config.yaml
n_layer: 16
d_model: 320
n_head: 8
n_kv_head: 8
head_dim: 32
d_mlp: 1920
vocab_size: 8192
activation: "tanh_gelu"
norm: "layernorm"
norm_place: "pre"
norm_eps: 1e-06
positions: "learned"
qk_norm: false
attn_scale: 0.177
bias: "all"
tie_embeddings: true
parallel_block: false
extras: ["capped logits"]
init: "normal"
init_std_qkv: 0.025
init_std_o: 0.00441
init_std_up: 0.025
init_std_down: 0.00441
optimizer: "soap_variant"
lr: 0.00283
lr_mult_qkv: 0.5
beta1: 0.95
beta2: 0.99
lr_head: 0.012
grad_clip: 1.0
warmup_steps: 200
schedule: "cos"
final_lr_fraction: 0.03
batch_tokens: [65536, 131072, 262144]
seq_len: 384
doc_mask: true
train_tokens: 501900000
steps: 3983
dataset: "wikipedia_en"
Each number is 128 + 24 x the weight over its row's rms, rounded and kept within 0 to 255. Layers, rows and columns count from 0. Numbers have three digits each. The size before them is the row's rms in percent of the matrix's.

# layer 6 MLP up, 1920x320, rms 0.103, rows 184-271, columns 0-159
097:139132098109120145069180125133123130153167094140155154138100119189099152159154112109111127114160124144135136087102128142080126122106157119127127140158167146138126133119157106105192135127157114145128137155119108117155120140148121140108148126145090140168113114135121094132128116124129143140163156134116153188119098110129119087131127089122101102168170103118126127089097123162098100099171088124130131144129120090115130163118138144145128091129154171169131140120094153137159111113078139
095:174164104110162167133111144148091159128142127169124096149108114111159139119093137135102123146154060114130136146099101105069112152145127116132179122090163121095155137093167077083116099144173125168114081092127123119157131116112141115132149069153107148168131137132158118116080133135094116135146141106144133086072115160132129114137113129130157117135093151098114129142133140120136121116165105111169130143093104137098150126096120123161185151129188125111144158139128088128118112159175158
104:149119116187122134140059124108136095115146124134141144090181158150118126123155144080103103131123141111168136114152108150086131148155120147136099124131099098139145110132129155130180106107125139138105147123135151151122109110118111169137153105108112103124166171120094167094110113171101142139161128120143106138172129114136139104106098120087113125130127117096131190119130153144143066120112065126131106083109076141092101155131181146141135107118102143142127077161133108126174191117082085
101:113153157163152107098113097101135088157112116133158174102107121145168123124134146138125147068126127162142112163103129154128093142119101112134128121120149142128150112179113110148113121099122123110138169137127117170142168083137133132146142128098131154138137103135101081095150121089070126131158180090173140158119135131104099125047149108151119166130130164124092090121172074098130126137104100109129092101167109168176159129210118115144147157171131158115106122110158141114122111133158103
100:111116137128154122152138156133194127135118132082105164096180072129159157105109111095129145152140134128133169147084118087103110097100171143127133135154158092129099101129114122097136146151119099116092097149098132106120137107142104154139134113086148128160129151094131122106136134113142129145126144152070103069118119107130126149153154150128144158139145122148143097104136117119131161141114155111128105105102099090104105140147125162119150168119182110123137152135124112116171111107136140
095:118160080134101101088091109128162129119086151131153145127088123095116112134152156140098143155120133123138129161182143130107101159097122159088133127144132090128125081116118121148112100112112150139144085096127160105111138184126164120153116132099123092105150129139096144162137120101119109161157123202091086096128138125147167107144109145118161089125131113151085110131114106145132131152131098142124089095113130149121149109137121137172111097097079095114117149109122105123098159149142099
094:114135120143144118109130090146156090151128144136125104137136107123131144145141136104088096167137135131136168134146140136148119141102153109128097162116137120143118075153153156094099159139160125124130141105150110135139116139133143102112148167100129118118135155151099089088119155169128147158092077165147088174119135091108141144134134112131129213126113123157129164130094098133127136160105167125087129131130117112120085154161176145092118097176106091126131120141153161121139143210092148
094:125165178132167105138105115098131118146164138128123143105101145093128152130096101102121180148152143131113131105085156104146134168084130121147118144129115118124110152117073139077112111092110128094128125085149166089108137090130097131124100140116124117127157158118102105146151112134170073119119138120153124134129075152117135163118127121126146091129134120102170136153166122146150130106174113123147126114141131116144135084098084134116123118105156124121130102123182075125174150128145139
102:107129115155166147107177182146122145164151147114112179114113169140115154148137162143151121144126115134153107126125112101099126120147126149184147136135122098159142164139124118124120116125131120142170085168146110128136153091133154121074136139091140142081089125125146115073152168104102114151160108140178125111142091062064139144107125122114163122131122131091154121132140134115130098166104109121123131121141142112093104155138109176171115155126120128110143108130155132069135090143167145
094:152139054115070138127178127097141115153097130123169156099147130108092097131090128184122134099123132115153117113151112155133096131130084147111127104085107127136131118083082134119114140148153080128129098090120110108101121145131143115115135149127109167126102125173155133122118110105084106128145134161121123102091112152112079104158084181124119107098103138085110130109105162095132122176162130139130099133125166092130134111159133099159128154121142144129164155097143132126116161119040118
104:118097126131137150129143091129127173133148127118092124083147106146118112150104134143162136137167139114152092137159105158124081129108066128117131106173146171107136117133105123117143149132135130089150189140136137156110117086079137078162101159132143183157120112091125114111089113138119104115107112137135113101118134159139112124109127128129149143139136152111152117126175127116103119174155150101143123136113147135153121138100151117120155173104141108130126109135112127109119151128149120
103:175064136171118135139133111129121181129109152151123112117106116133180101095083112141105122162147123119126096148134107101072106104128108137072129141134106149114153139137154114115143124077171098139105168139153086167096100133142131110069140102121124163113149121113156117126174145113130129061148090149102121131142101082131110116116144155133145134126126120138127136102122141144125127125108105122111136082143154113154134089117106130116127092157159108158164141114116165152121144135139121
100:157161090126158124136109127092137125162127115125134137136132120144159111172129121136109121149131124084177129144114157110116108137099152075108107167125139139123172146086153103120144108092111127133125131089130150113131097138148163110139149160116113101164100118128087127156103135137169125122107136111119134140124149110153169140111097138123141104122150142126114155117164136154134115147120177110156142127153143120124080132165172119147128109133141117140128115054133148154133146103109120
099:146097153103140134121106099082084085118095161122104137124149139076119109105119142130155121096123156154157119107145145106141127133115141102117139127106148130122123053175147107157148152131086101141127094136140172097137111111129117148144107137141114117112163153156136150066126063104149142168138118151123111107122105135112150081147134139151108105112122150118159163129078120135138174153152133130174146120168137134076068113138129121104121146143130142179102141131133080130171115148091112
102:107152119134097158133080122124093136118169088146158123125141136121112086137150113120119157070119079130088108091102175147130121129140126111096146108143123146134159149120135131105154162128159082134144106147111098168169161102124121117104102093168173174124136112136135141118149127142148175128144107120110134142095154127123134109162139144137111079074114139106101158093118136121098106110109127127149198147140121149134141131110153132163108084106115099118160079106123102124128114140112127
101:144118170177174092110123121119130157125136105156155097128131144102101152092158113158122127103148121144181082111165133130091134127107136135118135129158162072136102119122144137141113123135143171109145118139120118112136154139137115112153098125132115092099151137094091145135150116120091142139133157166121148149131147076121134150165136115101147106176154150122188118095112137196094116111116108120117143102189146111096075148129116144127131123114109134164165106139091140130121122085148081
103:122113131155165151157177071150184136118123105125139132167141141124109064138105126130178118122115135096097144116106122127105093096147107114107131098140139181123104131141122143156124118164143143144125168113168122152152113158130119107109133126090172099134125117094146123125145106145121071155139111091154116120099116102138131149138118095105133147135115142138079098151113123180107144106095136107100103138114130161120146176099140113160104128152133108101141123139129135106131111127098104
098:151116080125149133113140173154110158127128084118112109150114146092143146118155130174139070138127090124142113117142149136159122138155120157113119154112078152157126140079126121124140140125123101131144139143178136151155132130105120152112135055115126138141147151116141152127112148146123133107102105147097133095141141133145157110121137119113117129146132097085093106130172155170119107108136135122144122138119150147155121110115117111097166165110114125170101152130136087098126099112145102
099:122130103154124153147144142139172151160169094107142187132087104119104132128099177066136145113054149165124094119128131142185152142115128105144105116086096143107116133138130119123148160134129089099115138118106158149104143148185157141147127122139121155080129106122110135107088126133112104129122135134132146146158150131158139134148143133146125133109117102134107111148123086132163096103104115105139117115139145109119108120126106136092138144143136102112176081099150107146163118124137151
098:125141105099145146101127097132126141139104094146160093128132137159120130137163144152137111124098165162106131133078121149173082147173128131130175137162089130098158108142115120153127082126123129144096114104077116138137126124148058123148122189128158088103162111114170114135110123123145106160101118136148139095099108148098161112125123130129117145082171127140128128165150128123135144078112128159136127132163150121132112115145127184096114167137112114162093120101145116121123116098154156
100:155133124129092145162113110168121129151145117155142127134100058137118118144124066150106111088162134118172115124128130140096105134113130116105101149142202137170134134133116084137171148179140137145097106141133106112142106126165142124155098101144107137103137132162133137128128158159108135127164153132125137108113121130125136152101128143087142112116118100136100185089146065164090134110078148110110127137121121172169171135133123107127102123092134107128102123120130123093133116127161116
094:124139123134158148144115098124102143105116105139132143129119128147163143159119098106115133109151142112150137156122150155103091169109168134132098132146123126135135119114140189152140140171106133107137157147146147127096097115149109078113149134112124141237139097166119100132124143162158161080108120162159138134129124124127128109156136170151123110136104091152080116131117133133149142148060102126107094135099145123067131129081143123106136157136107132121162111178174104098165159156151155
108:149119146120090130124132123162117126154132146145112140139136048112130174158144145134125116134136116156119142121135164106087121129104132110108116128135167108143115083125104101128107129110119123113144106090120073171120122142136160162178136123155123161089157132136129099112109135147105118141135131155149130136138138123167158049088159157118101093163135130107143153128170118097106063154127151155114117123148106168137110120155104114146117087100138116072125103130142113136123114130132121
095:097160148133109151129113120143126135099109110120138145109138115154151154115088103135149117140132129113118102116102121098087125115120113182128114106104117135155128095096117140139079150132103092110102075090135125083167149084131083130155085161128139105114115105090157144157145140127176139155144159097129126118183118167129092096126124146125127112123158144103089100125109130122148120099139166109131162113144163087155118132121131168147178121139162079152103167111188169141145128162139151
095:117101118113101137110145173139170105178119060134132127121113103106129129107088165139141145099136116137156118125124113097101107137132104138138150136085112141167140134144113111123139097132152134161108107101117150149109133125168148138096110126116157131100101097127083117133181112140153123121087120157133097132149117130113137138116132129114172137118149149161090157131164140139107105159141152160130145135112114159136120132116129101103132120143133111165123123069060120133121139117127151
104:126117124129112139102113114125135100119130120153116131083164087136146097115124126160092141127084080131127131150135152144110149188122148137183133134095132123115134111098130142108131134132111111103142131158129108111137080164118130140106125094116152091111128067117125137183080144132136109186099170135128105195136119159119144109164147117126155106140162142141125145114124156110075172149174084115136129150138180093160110103152135191179110147116098121123127141153152152088112126136150161
104:134111143125109121117130154105098177121093126152165133150152130153148132112118121122142132137116118062116146067158137140091127096106145149123107160095132167069137120133151148156133099088085123115119153124185185148118091132124118064119162087103085094110117129079119152111163117155148116180145079178116128138112173161130117136126149116127123106136162132115084126148152177112145140142128093124111113112121147113122097189176154128122149124100138114163126131098089132169142129122140124
097:149113115124148156125150119098162121139122138104124140144112102134135143140131144120089101160110120128173124160109132140167104077160171135121163132087103114176121104155145145138177103083145149147099106135098162115080110130142135162144100096105132090136150090129147142125097147106106138158149133125105141086150109124103168167118128103131129118117096097136114135122125074084152134139173135081134133142137100166134142128122126183135128074143170140143115149153094125116158147089130141
104:108104153142088140095146109152100108138147175141086120101125157075119154099149127138089123161140192166141125130122135137106151116112127089080103128136161149087160112132111127160119107116110136118098128153145136111115127122149148132153117113115134095081096128164106134148110105089145179139119092152095105158136093129176127149168157114118111148095156130153176116079120145117121136100130106148134133109168112133158114128159123148152139085074173167124149174136115133117120088137144103
094:083090135172133150147115129096148128125134142149140134119132115118127158122129139149117121137130156098101124157095175122174135155181129109116146115157124162135091079063148116147097175115123137118093111137102158099189112117127090173120167146138139139113091154104117087135105075144119131108095115127118142123116109152117130124110126147156123109107184130113121148125128149126104155105161124166142134172155115121146131148078144156121152123092131141100151095118158137146101105144127096
099:104131125106155101117113101167132128119157127094097136084095094168130149131092117150136118135099137154165107127117170108169142084116121129113108150119132146146133127157132135171104125146149100143079121090130106133119107150092159109089082145124155119165139061162142123114118153117166097113107180092114122148140134152112153090140141165158130116135076131157118138092143113141132168139095115124107157115107135143116145117126122126147130111124109172113133080170064106100163180138084094
102:165133178138137158140127146135134114131163179130111090120122113139139125110085162118098108088146121143156154155131115168109074106129168124149145125127115133137120117120182142120104102119131155108107137144133164137122111070119132120179107113156142146103148125138143157125146114095100167143098110088089134146123109161117132135088088149132160121121107156140161123069141133109108116118152104134149080122131124146122149095129139135092128118081117146133163137127073111165129083143094133
097:135167151129104140136133104111178138106146089096150121082123156131120093127176145137122123107102145167129119143224134128121111086117135091101130145154127106126155115159103150102124188113140115121099129118115103129162097145142124171107147104104112101116135091148142146131110149165157094112115168128109149102129126143117154152148109138153111143092135145098096155114158118142149103129121179119136126142137132136115126125115133120100139145144161122151095165171125153101122134116137132
105:146122117145103146174115159129129119082103183147136137117145142135099117105121098111141180086142101094156106105111146142119102159158185152105132135113124119118094111163104124108125140139123129103154118154136141156135111144129122142107074118143100136116139132118084079153164139093132095136149136124174156133146165148103102145096126143116138113125147121167106085105154141167136159100126162150096136122144155100151123181164114126145138130135112139121097129136131110101138115145154114
100:140133098094143130122123135155136130144118139132153145114118136126134116152139103114144140147126092092125122156084098102067148115126106123144113158107145141152157102194114153138162158116123124121088122122119140150151113125104139076127126081175122131124120173122156167104093116095106097132074130111130131141076166114212126129124108106156120084118126141147125144097152144132098154122102129117089126119126135126101118136149132162161102138130142099115130113139115174138105144154100118
099:117124089113156118116122126126137138155165134136114122146186107122132128126101081099123147156154082137131120172114154100099142156171135120103108107077104148117093159132147147090174143128098133107125139153099115136110127121105102125168130126118138147146123131105140137120121137180157173142155120151151103107131166132108140115136090168155115125100112081066118180148120093114160117116127107086120107133096166156178105126137143187150121147133155149163150105093148121141139136109138130
104:117144156132133098126136145147118144103182132125124138115139089164170108106112106102080147174113120145104120150146098103117127133156169112158099126134098143079161114157116116133132123145090154132120151121132119153160143103101146141136152114134171144160104091106141142118147097102164069092096154117127100100110095096112142127106114145134122092112115173124136095086133129141135101171125126123122123116130155139135141129129063161147137148123173100077162131142140128120123149122134103
085:117168147150135110145111158128081143167140104100136146069093146079105111161111133162118115132101140132123115126112114127140125093111123137147131101097145144084104153134167089123111124171144099108110134132073143139127181165103077146129090104091076085173082101149132143112120147087140122135115157130145123142147066181113123155114099146104090101145151156136108139092125124095129111150096123112118119156074085144118121157105139128154128103152149119147138207137128137133123102104116143
105:118134168111146098113093064109115120122130133103132137129133145140150130164123161134155112109120093103108129134154132147123144175168126133114086094108126119128172173125138106140122161161177137175118124131165103151120145120113180102100100122136135142174126139145135124127136160136122108119128094130093126108135075182102099088094142118138152141130157127136117183111113142127134146126117087144149154154107090096110129112117101098120156167135162095142150146129123111101155083149144095
109:134121150105149130107150136092161176128135144151147128152157074133160131150162128151144145165140127124090114164116126186085118118141095137135158115123128121133147115104165148133108120114158130120131132120109108178159175170150145158123095114098153156166129161127134066123108112117131128116111098129123123096114107121175140086087165084129135109119111122120130146101132148126113100116087146155110119105128093136162123118142159129151156136162104133119131110130171138130116140138128166
098:140112142139106139172130156112142113129140127107075131118152170135128166141150126139166139128105149160137142158115165159115125130171138145140132073124141100135173111116094075149111143125101106158140138129158090120109113102129095171154112094087104193118117151127100135125130183113147132133157105165085113126096103117132147125084164091061135089163076149120128144159152099103126139143101136138164135158134186140115149131116106171134157139100108154126122134110119117114098133117156102
095:108110146091086137125120124115129169127170099135129147126159111056113109099141184142139112099114133157157118133136125092144142137207117132086153117124139120127170096145130126129104109148102114138140132153163105134120133108137123159131110121113161148109118137108112149134142088117113130078081111082133134128150061136145134138120143129112096137144144088135156126155138180131127155170119131138103154125144206140098129063105147153131131129131084139134123143124096165096126134164147121
095:176132111099096131169147125106160136138133151101149140105145149150110112115133114098125124099116159125149100142088110135099086109155156211138140133127080129092138129115105099101160125081133139127140135160122112115153158124143121139085132114092129132144128119136197156113144122093145075136140137129060118093134141171170162145103108100128151134142106174148102177128114151143140100139133113089140079130115136098092112123139090144101129151147134133093102161124095138132099165097168108
107:137165107147142168103114109138134172074175140121131126163102076126134165147119118088110161074148105152127153156120106110146074100100128144092147118143139147120173104104163128118140097107092132158121144134115105128112138122134121145143166110145136138167131143173106096160154100108141141140078095133122097141145119146123126105081121149138116095124101165131133158115142136101089131113126107110128098176121102121126095135141181152119110168119106114121119151139111164129100098141140151
102:126133176126095113139176134130078133122077091146168144154127089115089118143127118096145130143131101134131149086129140112117160146112143119162152161162156106120133120158167133129089166160086111103101112151124094099143158156103124166118143147167172120103128154142130149143147177098113083112102117130137168171134096108131087127144151125121147169165147128143104113104141102166125093111131141101136143154162142158151138152099126130105163084133143132140134122121125115129158110133113126
102:148088136139135109147111159154129126134149154109122123116135103122176087138133176149118139139116109139137161141107150152098102136176120107129077156134108097107110111125108147101132147133104141109140130153184096130133135107154141094134119169129149066138114105127125103152172095134160128089135122133143124171141086118129139153104112113156123167101134113068093134097144147113134111150122150161148127135132107115177116207095108142135094114150130087126087139111114119145122128092129135
104:109097137167127119118161120104123107090130129123129108152139128150165131150132109154139153123129140133102129116119141127129129131114111138124134136111156052142135116135130150166102137162048101131134138146137088151146113144130116075114142135111119119097143137121124119109168118083109130144108167133094137086156159109123111158090115132155164104110147115133102124079155116147108158121150090131150096105129172100149098095062161169160127191102170162133108136120115129110142130119141155
101:111102147163138102104104126144127112097130099152175139146111112105142121133125174108106143163109125108100136084135132126113141134086138109109129126123133137094120122099128121154100119134146097120124090117132150130153159115131113121105141066118142126112144123146094126160123151170104139138119108117144097169102174132106169128062156109132127137123141147118148149105117110138145105154133104129168083138169135100100109077105100115160137163133125097068156123111145132138153159131147127
096:115156145135168103111147138129144106115092113122161183151119144086107097154170137157144093161091151111129071128106177137141089111139150167139137113104164129117092154076097091124153152147121128124103143112174111138124103115129147129066105103123132136109113153148115129125102163145142122149167107083115151145141155127151164162106147139120134122146108150112115100136141188147101142093137127104147097161123120156101112148133089131115088131122109120133144142153106103129108117079141126
107:147151109120122128180126087109114149101130113173130167134103118081118100141137128151115132140168095163143091148112147135169156173131154126097104117116080139127147128208086105127112107109186105097123122131091114154103114166132136154139141140130163140147157120180178108107153138169116129180107128119119139158145156099151141143107120105140127096168131132105159127144116108097124106134120163115144122118112129085135142111161073135128106108123130129129143164105129097167150136124161113
107:135155128156141109122072119104138132120165116146110147119128150080153139132155172095149155156135117091080088126151136096110165184137129157144106139110101128130135122162106134111098137126081103111098165151157142104128128135160116114146096151134126140171078092136132126153136171100133127152147139115124168145101112138118084121132092123135099098146099112156129177145143141121142139153177127129150127135122139128139151171156121136162084085105130143113182100131137112125148129134099160
103:134159100153149129100090162114124124129143099147084116080145164143135159092132084169125133115134124089099107136199141114106116120146098151103074110142100165154133167136093106118088123122131097138116132138121116136119122148117114112141120146123139105157148111133127146098153149169097119164117107137108123149102133136119138127108132139141160095127144134100087143107133131150102149172127092106180156132137111133157113170115171113107113148124104160124093106133141140090166132116133121
092:120164151115073107180135142105105135092131099115136123113170101153138132137116114143081151140144134133138122123098133131126138165127150137128114187115115141102074149142100179113123128121098126148117178120100119164124134135127104149129113100094091167068160126102130115138111157122163149130150108126177144130111066106104139132092150130144094124141103147092135128133129115131133136119089160124162120172179127136135116131173171111114139131093200099138154147087129081090136151163124127
101:138083172085133144112118146164085138145117108129102134145122156153149131157149103139154153113146124103139126098143128115142124141146131133103069125081121147154114125094147116116104151163123101093128160109131129100117129100145149108151125159141095095099138111124106101110141139101134117186145152081109171168171143127127153102142118162118148137145155107129100154125153107143140134147133133121129126169112126135113108129165131144147090112157135127112104100134165108109134147107145153
108:151153138168105139126096084085135141121165095122070145174134098110156137175126154178110168115087107133116112158089152128123133121110110146114125130110131105158095085135129098161136163163108155152153143134143111135107103152119137179143145103138131133092134137194125148124144137161123123111139147117089138120124138122142142101115124136111122108148131137135145138109151122097135130129129161128139111096084075142089116127105119138151157133046098104145143135088118142137143101125154094
101:099141112114123120116088141101115164090132135099096112141132115135136128139152167126118122142131140137153103151139156187128119127100065130130111105116139124095109147112127118101139104095157136140118120162120143086117104154118121106165133158191149144143165120100167142116134117145117157162161115107131109136155158133113136131143114117101101088140161109116139095153123136108168150128117126115126143165126150119113129129161128169106177115112087129103163134121173122077177104128166120
098:138139128114132093115153163161118098095112085126101100101110123120130172138136130134110141130090149090127105130148116133127109154136135174139136113112124099183171099149186167130149120111132121081135143156124105144094075123175138149145148162112134111125139112149135191129144178133157098107152103142103107114118143154106133140086179145089139099156128094121129079160098130141159133144145094103144142142119198100078132118136141128130140119132152152161157117152124131108134125102078137
113:109130128124117110112137163102142121107128092122201146137094121149165133153131095164086153124139125109093111118123126088170106111103128108146113127117106153110112105074101114136105152154116163115135118148111145215165124113111092104123156116151137176109119132178135120149102170105118140143152160138113125116169155151128118137122141123160118120173135133108130122106087130132130135144110120119143177144146083097166082115135164097132150160116146157143110074145120118169129127118173132
098:146167116090142119126097112141135114083104119123124154075096166117115142074082175134118166186111145165146090123117139124118121144149135102103129120132111117125160117149123125121118144109147121115131140150152161171142151136086093136126120113114154130066134153116118143132119071138119134130113132121165147171152103158096143151117139096133140154124121126136083123128140120158132129118082157130154132149136121118109164117070148193126150100108115159120132098127133108138133102141120091
099:106137118109076147178140133104134185151138085085116178129133127127138139129119121133104168133130101139097121107132148096115144132136118103173135129123163125178134142107150182109142097105116129127131119114115117119153134122114152102097111144088140174107093135135185120146171103112137119134125100136110073172132152074123113134169171087155109119122143177124128148126118156130079080104123110120157142115129156142102116143107144110112134163121131129097116104119101066122070164074152153
102:124132105144110143135078126121070121127139112123099140102154112191139157119141145139112133106164154123125136121138158130079172102105057115101087126097145129138105095150138137152113080136115112083150138142067099108132171149104123134122124117131135112120078092128091098097106158113109153109155140157139123076145126117104108107104143125145152136185110112110099144135073124100157143108142145077149132106089112137093169174128175128138135137154120140124173132135125148124098129099146161
103:157118141157123110139156148112195179098105125117078158156145111137141173155100137134108090156121139161136113150134137121116144116143134127100123149130138138113091159108149135139127166156054129167148109121126122102117152090144139117126079138153131144131119158139132137142163163137122113136111144107104149098073105100101127111149128119133125114130137138123135095130137163157132119138103095098101110117146111169110149093160121130132162131169110101175106139157099148111180142126126124
088:110151147129159123104147133141126149155176151125135107122146142093159156127129118106184156134059097120136164104144179138158122180128137121140132147119117159140121150164110131087141122108147161117113126140142128139041174140129147094138162120146138105150104124128093081112103132106159077119103116127142154149145125136098157162133069126159152120088096099149130164116118093133096129143111130126164108082109166084124178121152095152091137128143100099119104108131129113116127098117148146
102:129147120163179123129107134084101114104097141141135128146136125112110153116095131087116092121142133153140111118159144110158097123166108144156124127132139143101080097125153142140116132082119118134110144140124132121129092118186138118141104140124105119161135158132106126109131132115156127163130148144126088130151092131141152128081132162100175154125153117074121158100156132105141169129149127092158133091106150140115109177122142145101189106126163097137105107138132109130137093168085154
102:105132148141140063127090114203153093122102073145121130119157100109101140191092135120122098136131135134152082099135160108118155072103123122107133113128130109183120097119132129108121148139108123128104144139143095128103138147146134153124165115121109135102167132169185124114143083135153137101110166083126082097168139118141120126142115113127158161134118120131137128109114121113093154093129139112133098124111140100113109151142102119086159141136122104129170094116135154085105145111135174
099:136127142172181145136171116147166124084129096114147079116124092098133156136129142144114132133151078116158129122113138132152140078147161089134148123048157140128143138175101114154142114117104139109090130102145116134091104137078055161155146126127114094130142134140139113125149100123158119131094171140117148154108115138161131111129104116146165128115161074130153152144122123110119181104133117130129113117115106074097168155140118131116100160112127132127128151094113132116086139121154063
104:113110102141115127146162148158113114147159133110101143116111147155085136126102153155150095158165117157138116124135180115118095137153106134147121143110121116134139130106152118156117097109138160126163126189140161088139147113137116144149103117150127091143136135129067116175133166123124116181109147108114158082122084118099141079116080142139125126126138129129158131105151159137154071113129144155130138120110132130158145144133114087124130150133159120164137147135156129123166089130145124
105:135134142122124139131093091131152131169129097148134094163116124149129108158134124123101144170113150163108140111122163118132120155119112125148134127113111137123124129142138097096141123131133133162145130131070095080149093128103127126066125137127150102131108115131086141107113104153133147109087135138130114115139111128153155152115105185098178130102141122114121166139098164140129188079137088124151104147133166136100129140075173137126123148128175092118127096134109143160111134108177133
099:105085120085147112112126167107144110121152123145131144157116160104113128114129138180149130148121066123127114128120122128128142131130121177112085127129138086114175150165146074166094127104109164112144204086123162107134148156096118120119111131129166149095130117128100135136118112134144117133168147127054127132155088117127168148123148125120100134126154128137136172122119101128111122166124130129123116141175119142104105132159150130148089111130125167141119152146119166162124079117167111
106:133160100130136131145105139159136135154100171144115168135107144173140092112119128134137140093121134118128112125149137075128079156131086081154153134128139155118067111102100109100140093171145113127135123142100150137110103144154112133170107111134066138152151120095142122099172130164149143152139109148137110126119134157120128104114168113089159106094105089119131128144111130143086137142081126111121122103130175108132121127097151118132127136212095080071119126117130101118136141148118126
094:169112096131133141109122159123119114151125139108136156124128113133167121127146123144132134158151139116096158140097120132125132114135070149140164177135169081121133147150131174129131089131097132085087142153120133113136167126137142152142159108130176164145114158108115108125120125116120152145124171140119150164087159135152090148136086121131112131163140099133171088141149126152111138126125151130126141135116126128092145146170145097131104131110150083113131112075136088085105123140147125
094:111134169103116132107114138077105131112155132128129126130121135155096145161122135134171127124122115159136109129104171137136114153132109171129143108148090132152110095126132107172125099138087134140115119130126140119111097107126148092106119120051099103131127149118119139148093109121114144130098114138067183148092114125160129119117113127169121144114157095140131163145118148165130120154116102158129104117097103130098134153184146124152162169129154113118129127127155092114116136104114099
100:170118119130109179152108115135136110149177133075179123150108135107137098119167102159115142082147092151122150138141170118109156148130134152130119190137123126128125113130137141101122115158106108124079148121102146121106099142179126142131125125125161135183094103148111113105122134102126129110162097159118158132108105095110108155111137124135115157070115108146109143138161113138102134148116083134142104157135085139141068122165118140119102138101143142150151120176137111123125103079166133
101:095139125135109102149142153131123145120136116150110159122120138147089149137137106118133152139134113110140114137117114112074140164131165161122108169115172146140130142122145124086152101106087129117138142114135084137148110151109133118102105158119100119167107096116134105103162083178112121148110107128167128132108131162111137143150108128119155155122110141123091117160158074116115130117144125133126152159135106110125124119143091102161123110150163092123135114141107131134132136141104142
103:181131093159151142094140161116161149103111136127130135152128164107171108108119110099149114126087126109155124133122136096106090141109106107113135142152153107117144126101167134117120148131060139093143137105146111119144095129138140128113140165061127064131148090161112116150139105102105125116152131139147153105146098121135185149114137100113156112147106143160119123103127105143134148161152120125195135140097081148187098134103082117136125139120118074129140160116159130163164148147115121
089:110140136131127109083097137134098121092131191077111151115111149102085068152126152120151130139086123108130163089109154136146124094141139123147149129142140153116148142128111104126126128096120140142105119135147159138117136141138138181123144093111143127168127120153146120123112148116114145114082113141089134144154138114117113143106143112134071078126076146134193139093140111164163117155112106106200105140111148118093143122108089100160154168112151126150154152133139163093089152125122174
104:124076148125151138113118139153159152124168151147176087117143121124133114128163123096123134097120149145167124130065167124134139148081166128131128093102111121080138113146106134155165136129079109130108167145129157118097114129211125166122103125142140161129145106113091113143111128089133150132163130127151126140081095098114135121108140162151123134119084120158083138123122127082088122096167134113148129104151110168123135133134115172143150113091095148112094123164103155130137141112084124
098:171109120166135110131109135136138129151108124118166145079141159175151151148147161137156145114118093111124124092116176132093170112087144104109128150119155129135127123122116060122143131166190134111115145139090078113112098106149175114134157152111143170195094154113151173109100102132101118136164082136120119123138083134128144125161101140106142109154133122096095159147136126115134149144126110128111082110141108146150128086119142152118065147111128118102117123123097178110163155092154141
104:147090130103152093159098147118122122158131133165112105146097118118143145144151126131162108126104104103073144075162115120163081138126144188142116134097172169155092119104135102094113150108113116134137127156120152141087133101144141119104131071150132183114113107142131111163120104126101134099136133128101139121136106184134171132139127161101102143146095129116157122099107151175105179150160142143149115116120105096144151116078104151091165155130167114099125106139105148090151150098138127
092:133147080085104114139120138093117105132153137167139107168155166126135127143113182120166106126085121123157175123134149100112147118160150106141106135099142131105154119129103090091168156120095144171127094129169109137175130093114121128155122099111117132144119123128107076128118129110138101109162147105154131081123129149155140105156156086141119104151148125144140068114145110123119169112150091111137128145130130151086091099077100073108151170165131120156085147129126072164161141127167147
093:107122089091146159098166115134148146115137100105188084149145108154146098134192135134142135160109097099117149138122099094111130176136144137118132116145094139125146139153066115119139093132131142134108158124124169172085153152145126082146137130118164111162115104139123137117114081169123114070133167121121162113123120116122111138113125142148165111131117138182105130143154155123103057119116093114119126137126125106102135143086138138139123158131099171164165111127128158110132113069110146
091:101119090164153124111111134117130118122117092138137124138087130099094149104160092099135137139171117102168130103142121121143080106117135143144117148123128114103169150144147106111115133119113131106104141105108105117170149105128075132144152128151166165091178109181173100108144138147099115150135149146137126180165110102134116150123121136118133135136083177106152130132133142190149075151145138144109142141117170146129160128116129123165181108135166140165094149109123134145122128145168119
096:133144114143146168147140115148108129138141127166113135147136117117109149112166096153149109100151101150109097131124140128095121138173126100160109091134134099183108143158117130154131125100118074046095171112159124077150110161082100148141150146137126153120104092148078098150130126119183148148104134172123119154134105155140160100132142109099150108122174108148108155162116112086108154109135100123110069159135100134137127144106141112125128090145108149090131135139130108131158124144160138
090:158096107090132122116112143148151144100099081094103136134087167121098115122132104178114158141129094134117175111136126149116114129140084126122115127083092142105135102124119102109143146153105134096131160153122109115141122185116154113066105091122143124149155118129105136075155115104146119139128126130101103113120193104148140143153106090131126086120184132134116156109100070116165148144166121121170110116139148140133108144137129108120094148123132113137127174103131116148114115085150101
101:172168127140157113117155107147132089124120092137118134145088126175101104123131097139130113154145119141098124120155136136128102098143126123132100135094125148152124106142132089155177116094059095106122109116153139093119136129152166138109153111109103143138121104135173114122105119114147173162147177122121128119174121129140128208073134156148107089082103159128138130116116131118127111123163127112141119145124140164173140094125123103138109151102161085118131117137151096128139117117109154
104:148128141142126100137082126120133150139179143111074182102142133133079143153149133114137128104093132143066135149067137158167125133124095125141096089155103172139137073153162123138109109132100106109138106136136065122146123110157126133130141125148083096117071094145150139120116149081079113126153127145137110125172133092081110128101150135104112152159113160110128139123116117132137127178098158092084101123161147099140113137141167110140106149182106114113094141101143118157131127131122123
098:169169116151118141156136125168132188102155130148099150108150128129130155127087174106097125114124109135118161118152132135151118100134138067146132111129145144098093130119097156151143137161121109171147121128175111140092102111120109113128116079153154138137145109124141141136124126131141140131131117101119104124141128157111136111121112105136115130136124160137167144142114131143131107125133112135150100168082086112149135137129081118141130114117152116134124090177115119158112114090156141
093:143135123156110140083175147148092126067135116128143121165123115158120160158116152146155126125180150108116130138093125125134143120159130132156103175169096201104146111146109128162086142102127108150133120126117092095079130148144111137098161114160116150138131136112110138104149135111118111128178117081164118138112147075165117137114140129150117128104110118127141162100136099102128153168151114137147119150164127111139097114131143112097110140114120105154144117169121125092128146091111084